Part of a small language model's weights: 8 layers.
Each number is 128 + 32 x the weight over its row's rms, rounded and kept within 0 to 255. Layers, rows and columns count from 0. Numbers have three digits each. The size before them is the row's rms in percent of the matrix's.

# q: layer 5 attention query, 768x768, rms 0.0632, rows 399-445, columns 192-255
# k: layer 5 attention key, 768x768, rms 0.0551, rows 399-444, columns 192-255
q399 098:121073086129176168125155120153130174094138036176073132157177134111109132097049100130157117095141147081123148117119145176182146108102044177184092187141150142121141069101135140126125179101172151
k399 101:126196095100138081171180063126100121181121118126134141170122149182135124147104131142122106204128164128138086149099104168071128069123184109125102173122159124167116120106162101094100127142138145
q400 091:137125175106159185112113118207102151100122140167108143172118123104111096096130145142168119147105061084071145138095094168081152179159133122146130152138103150095162138158196137167125152121102117
k400 101:168103165105089106114157187155086143074146138069102086150087194165152085091095168141157071100060139125163174141132170131133150120123144164162124074127104132191114146111087132137164160142119192
q401 098:194096134169121176148136154131140075152109126179110164113168125120121149185147118165093108151127122161109149104088124072151151109121147116080146063056135131127163182122140089166107128172095190
k401 105:115111170205084145178160136112123130165128173106114162138166142048174130143141119142147130099113126115137143156158112128106127119098171134163137185124170119102160125092142171117124187072156216
q402 097:146127121141150075116134129151160081113087112073094116155113151097142160158163147126131104165166142126113202147120142105113137152129143185120186168058092222109150124140137169082178117160096097
k402 109:099127157117099122138141125165110162127096128101167183134148117111081164090076105086113196100120117137143113140066120139094155067067152122177123137115145142118115055111113115173112187097117114
q403 101:166122167097111093239078115129120103140143152141121099091071114205137119081118111100123137099195085162146184119152137100173166094174197102113091132128126102179144068109165059168118113112168157
k403 119:136141197066114099171147177122127186154135109145124128089099089087120156151179072130115166127135078178143138123158126155127091078122119173160148157191180169154137116106119069148077086079155143
q404 098:184130143126114128139085174155073058111146190114100173075144242077111136107106115127114123133122126131072150127128071096126051187111121130140162143119109120159091118111106120135122096126140126
k404 120:155106124145114170197096125152096144159123165108095150123136099150087160191108092148097089156098116084141186098033173130178125161129150091139161156131090142136120140126092168114120121133083091
q405 096:070126115092096088199116155146120145104119168112093110101076104110115116188163097126131105126100090107157146131117144152128117081119133105111088137228142123079143124047164080138130119158161175
k405 123:059116162140123061184129170144118153122093108128115098121138158128096091155161096148091108109131124119109154170098138142156116118165207119127167119106117102221161149073140099183185135122123190
q406 095:157130161144162115101107124091106142109160135102166142110102151152109077167105173097125140146136140134088172072161149113138125139174122149131162186162170097133141156073099162155179173160162165
k406 122:164126158135122122061162116097140144107139138145111152177144156168112086217140147159107138099104120090132169116167143171170164135084085122123099122149118139132085110219107114157108162181120154
q407 099:104146117139082105136115164157114117070110145132122092157162147100102112100148132131126125180083091087088099128146118131072127134142147172106090137068137081128083149165135105147131119116147165
k407 128:129122085105137113143147106123130139144057180118118095151142180065123163134108079128112147161130117133162108141105165162142129107120145123112062127096108073112082109171104186102147178124118103
q408 100:045145158125133117125120074152134131174181058099102106096099130128130137156118182107172121121101166115111168085096086121174132148128099130129123149135030112080174122205078130149087163194088081
k408 129:097089130106131104169155107124154150167165053137084126141108080143126110099155166096141090141096129071176150161133127156153140088133110128139101178174119088070122140156147132102106137135077166
q409 098:077167119107077099143154134163137139107066115155131153131124107083112096168086141126108068144151127098125082085077175163112065108189120111151165118162075196170115109131147146115141165190146075
k409 134:159163141105112126121119134148173116068150065115121129135156087117177151100122188113082123173183153126121110089091128105174084110155148121137122153172138136152069142122096164096157177132071089
q410 096:125117109126128092166166148089171103147124130104138143165127118146139083133111147125141158092139159131153153151174149117176131141073160133196154180110138147038111087091129151101158107151128131
k410 128:148171121177125122123191209139180049066167191174106178131133220134152101125112154064186122148162112110138190115195074158139139080127153111112164091039147113107163153130132139143180108091091156
q411 093:175147088145152125132158123142161126120092092169101170116143182110093103070112090161160142088192126129122154089164092103100162158123094142140173127082143112145125131122135115100137169112017112
k411 118:112132129167110116154120152108134099099077187140124143197150104102109125043156072107232133106165120151120143134136135134173120182073134166166111127113142089183140132072138163093108180172004087
q412 101:163120121117124077189155116120139132188104130121149135125140146074120176126089108171085149180110143177136109085129130124145159162200096162142084097106129059147113132167107102157130221106087152
k412 131:141152151080118122147172114125098134122057159157114137106164117145140152155121033155098125134071141140164087144144130108160109193168141157159101127090115086113083134243122099043126191107112173
q413 099:127103119112113140174112097091144107106058141116126079154111133126139101147178097150097083109091199107169103126072112134160122134137151114103140180153119164112109123085123050116142126136168110
k413 131:178126127139085159199161115146152139137116150140098100132145145150109127109135053120128132138113182100166081116094121157132154114136095143143085141186114151190060169110093127151076088159151106
q414 093:090134200195100142112122122159136122147159092157151121119118178193100146166062049134102095161172132097101072128149125090103170109151100150082139076213109124185124062095165109097140150189114115
k414 125:117131194153124133181133110123118068153151168105122115127156164148078179192121093154100087126112133113150139142080116142169130138118137115068166097129094187083084125126120128091138155133120095
q415 100:124121179154122099139161173175121163135078155130138150178109163156125173089131075159144179152171159104113169149150133166113164116134135142141083156106118191146143114090156089160117128120117183
k415 127:206140119143150076167164128161152159136090129081165161184110150121133154159144084122132170133174077050118172120115121143141154160139139096128095179101159199142126102101122102134087144151167140
q416 095:203084162174138098143090076131078099200182157138123128120127173133118190114123131132130093084138075089144176136147071117109123151201104200095108105138129071139193177123134126167169108203129133
k416 093:092177060149092203153137164196185097061189142102172165151098035130182108123157109075083151084076147167089173170154181140142173094132161123133129163124095158113124077146090119105079177159098090
q417 152:158107136120160124105138121086132080137153181160086160116101160075128094162120105113144122128120131150115171133180095118103117160149141101128112177174113141146109173074115137130101156179100102
k417 100:103140113078144151138148091153157149142163140124145187180126126163138100160131042112143107150148118118128120123136134130117121110098131108175123082137062065053127120138133103069114198176117148
q418 096:087099127116221099148133110115102113127197166183141161104121123105140187132081125097149145102158102134107179124135128125157084150181124130137082117120203106086136146109128130075070126115130173
k418 083:121102148179124207178131103105087163132136116099174157132186133183120111109110123053052073110104143118092125110149176114161102137093125095144139135156102130124170092154162091153152094151107116
q419 095:129125122123134152145134135095189108147156027104104137137152132152180141170164143152151172087078135152126133128132117173082134079074174127154161114148146160106112160093059163134115149137145117
k419 089:039109152066080115130099136149162142122121100137109086162096096098099088158116136164104194119163114063137120092104130106171167059110180137099129118078111104162164116167125124153099169097182133
q420 096:195159182128065147132106155155148127138106093110120097069118152160101160114167138155125141151182152103166094134152126152122136061063172148122158148124095085137153078151110074182206107102124133
k420 080:183118070144178096067148080131147070123111206147122086124114137054116175165138137209141070174136143131136159171107098158081111128145075098108097103177135174140079182155129188106126126141094158
q421 093:133193126128100052134133110116126199147060091112104108089113125125071111142189099127170102117079144140162150073110093138102160143072128131107202128120128128093133145083115112179124079062212178
k421 084:136136123133134126113113101081107105090200144177146160152148073103162119156167130098080177115112119131099126136133161141137082132132144177174128128165074119156137107153138128116122129166116069
q422 084:188101136134120143099148146136129147149076128137107082122107171191135116108143141126114076161144131089092099114172180120091099147132180134078134164102150096159074110102072133175195106130132169
k422 094:152143083183108183100141056076158057141179192124158115134146108157145189104136104110088099119119143171161129108160146089116138139123095137107152095132107169095128082205148147149091114164095129
q423 094:164138214147136135145103143128129151126128059135128084094172152160122104125114125167115150170154149141109050105158134126150101115111169078066152126117107117166146073099097103111185130069109183
k423 086:125157134127139123082122051089168153136116130156161115172174159097107133082158097136168116101129155107180139114094095116086141100075150139166149100146148073148175090121148098146192069171136073
q424 084:121137119136164163144151063152112113095130153122103176129129116102120130160121131150118150168136155129153152182178160113161122097153074149148119156151138119121122122189126127136109141143102091
k424 086:098097164103086110150159215153159104051113079104124135109133120145154130141159128068090144125084119157108133132141182118121096124145178115156103098101150087107085200116105133155165115104199183
q425 096:066087128121146085090092150155071114149085215116128133195176150075121140142119144098098065124078144143130217164112137135092145166159170129141106142203134129043129142112211213132071122128146118
k425 084:220119114114113159178116171115139120117128136119117119064129121176103113136112176144134138152122107046126109073094116168189124120103078143127112170157164196122095126150053110102130113170125137
q426 091:088119098135131102190152161138203100113147057127112081118087100173151117164156112196162128110105144142101118099100107115149130116067102125149108142150112098124111143157106097149148126054188155
k426 096:109167114114151136100152069109206142132097139150213131156122120141113153152113096104091136162089170190157186119194126114166095093104158142117167025133089154133140115088146182134131154135154111
q427 088:085156132161128125159132166123127107069116148104152074085161123149134126071109095109152080071175152129111100094165104054184107142142106096185177110134102132116154113102140162151118170150137205
k427 094:153158113111154116126128106178188092092133126122182128197117164170110102067155148122124110102190139130198137124135116122088127145123114132057147114090154094180154097171176133118173143138110079
q428 092:161081119129096094057156119144109103118108171093187127120112159129090149122113128167074074177087141129067109159144162100109158113125183118158141089142138140135074187080140105137128096118188171
k428 097:111149125105146135096066097151164108102147089103136132154134105131091080150167194161122119102131143144114137065140146145162138111125137128066131133093115183094093178151108078116121119128081142
q429 093:069148147118136155247164144153123093157149111132128137101124155107173141145104107105185128101107151157120138106084118126160168121135163118142153161139106129124122141101123122116153120127166123
k429 101:144152113072118078078096093110148084113178151080144126142097089137109119120058157114076186107148143118134131118111159118114154113123071114108212138158131120122162094141096148118151134147075088
q430 094:088102118174126145124124076094124120153171119143102172100172171193112177159108086141112115128111135136077098073140105130169060162163116093126207149097179087137120140075065080125145124083100179
k430 095:147116109157140114103184134141113068104045120113166146119139136157173100055139129137128163161130068082135100119171136077166079130112110118157091087159070160071186172121142109115116180112081160
q431 094:172093111140179139102098144071170130098137136117142141135136173154184131173173146114062083124129109141087109087109132136103163103142147131132125126159158088142133122118112093138104101036149142
k431 105:056130144149162134102142146154148198134065074134139115162156081137117124121105091134156140171115122147144114170190110127087117168133076140113200036120156130141160122145125155157140150143161124
q432 096:080181079128157148185110129112137141075144104139096158159096153151103091171087126086145146094097109118164178116105110088088119117164080088142131156156200122121147118149132142120128081085125160
k432 110:113143143112139139159137107127094160119158159122082105135070116104113107096115095072176081139131133129176124171098118119108117143143154143121178110105129101205165120085180117161081154163175138
q433 094:102127119099159183064115146184151147113092107135077110138097119085065106093213106112064115099147165155120092164152140107127148109017152124087115046088079130091180125148106142139099147176103086
k433 105:133108169152096132206135142118099119139118089149113119135121113104152125127111149150058143142090106080127170128143167138112151112063066151107101115122157233088067102148191141125098194120143151
q434 095:148152140090124114149104129196102103130069100138135095071166159082104144171140203128142095075096140141153166145143149115134147115096159143089119163152160098117131168150189223107164116141148137
k434 108:191126167198101127084143097134160156148066099134101083100160139095104172162108108089107118105111117115116232116121055088144146166084101106086150100085101103166098092176111186132127179074133100
q435 100:154136135184136122089118111150139138081112121106140208191157107137113104122127118132124124116135100139111109106148106136111114133058148135140113117095168147090124129172123099110126078111136125
k435 116:093095184132132130172124120149108184148150150080096090156102098111130100099131133112207074149131164086127087132057127134128151126192170093163139084116124170107146101171155059194126096151180119
q436 100:126124137128143182040150144107186143104159147122148095166163150123134145106111131054111111099140147088126082110102096055067120121096138130129141096087158142074095149137123143104118103096122146
k436 117:180151156113190150110090142152141196109124164146117116134123113066126110119147051089084106202128106102114142133137108165127108125126159166117185095098090160117159125079109156165065165166166077
q437 092:127123090136154128150083131112173110168160099138152164147129163147101118117075101116157100102125096193142128116140131115162164111111074149132101118132161115100113158103123158030127098169117194
k437 125:121102129124128158149116127117104071137108158092124117213124139102150167135184159082153135145144136137110171153121129124140123088121092111143130128169128094143159157057145132158088094127188150
q438 100:194137114075130140130094131091101126135140187154149164076096100159149133134107071063121159097091098111110117136092142158120108092148075121156182095104091094107112185067067089101172064126147186
k438 127:142158128132106195136093135071103114143171144139160163079125155174142074213121134144125118130120139194133120121152148103162122122117111157190161109098134139063081155062103094074110113126103170
q439 098:144133120148094116176132143092115104126112171098174114159120110067130113162144125097129159142063166093107105105130117104144136133089127100081124118064085165128114197120137067098133169118155140
k439 129:108144147096093097153092125156156131110081202128183169176095063116171126153091141093135115148118099139124113147132126086144106126149114121121143133107098117075117129085152081163128125080154131
q440 100:105151046174107142155119121112110164158131161064123108188127154106103120127134125176155137141095154143099166135085098147134168139117126139134118139079121079190094088164119115153088126130087150
k440 131:157139090185138197148089122124160173137128155108132172097154126163102096179103211109134143140113134103108156167124125125127102106165116154123086128102117053119066108164144144141147132137162176
q441 105:106096159139096158155107099149140172110117144094087127102116102095123131125126090111184125141186120108105110115121134098121090108144131149107166145151137135140180115141099086145142142115161119
k441 136:094163171148139128135077131130136143131065112071081104092137108112103135063100162171166118121132103109120125135108082105134134116117154112127114181126111167161135116158138110140141064100132107
q442 094:138115132082152105111087099103093131171147118140159142112084137129141112147159092113139118104171123053150162092131120167102192138143159168145098203110121069088173103152127082136128092087144172
k442 131:132126127148154112180107134162128153134105151128173147105071146125131137136105100122160146097137109162108132154150170117142136147121157102122095221046138144096148125127117166156096189084102139
q443 093:078106122093109119128111154119097184095071058149176111142073102149079122073124207136097178101191122114149082115139137100118129156131129170128074245092114083127133103119135121120169143093112133
k443 127:131094120131067094125119150141150128150141103133115155158151147076116085092089226136109113115172122084131039130096145134143109095052138133116100214120109139160070094032158147092153176112140104
q444 102:145097139134093164085145119138140148108166165107164104147150192110100111105163152141127116105150081166121048162115146142073109139140091106101165077130117116098136173156131089170069121151181092
k444 136:179114109168140144059082103096095147111158142186100126152147207097080148149123176136150139135171132179131061135128141105069118160097145133101104087130131115090076152154164064165033087157221130
q445 099:098144105146139198069124164099179157141070133135134132150162081147119107154100131204096168151107092150103100165145065114125216143136104156163147135114116094136098100154161149137137129144117122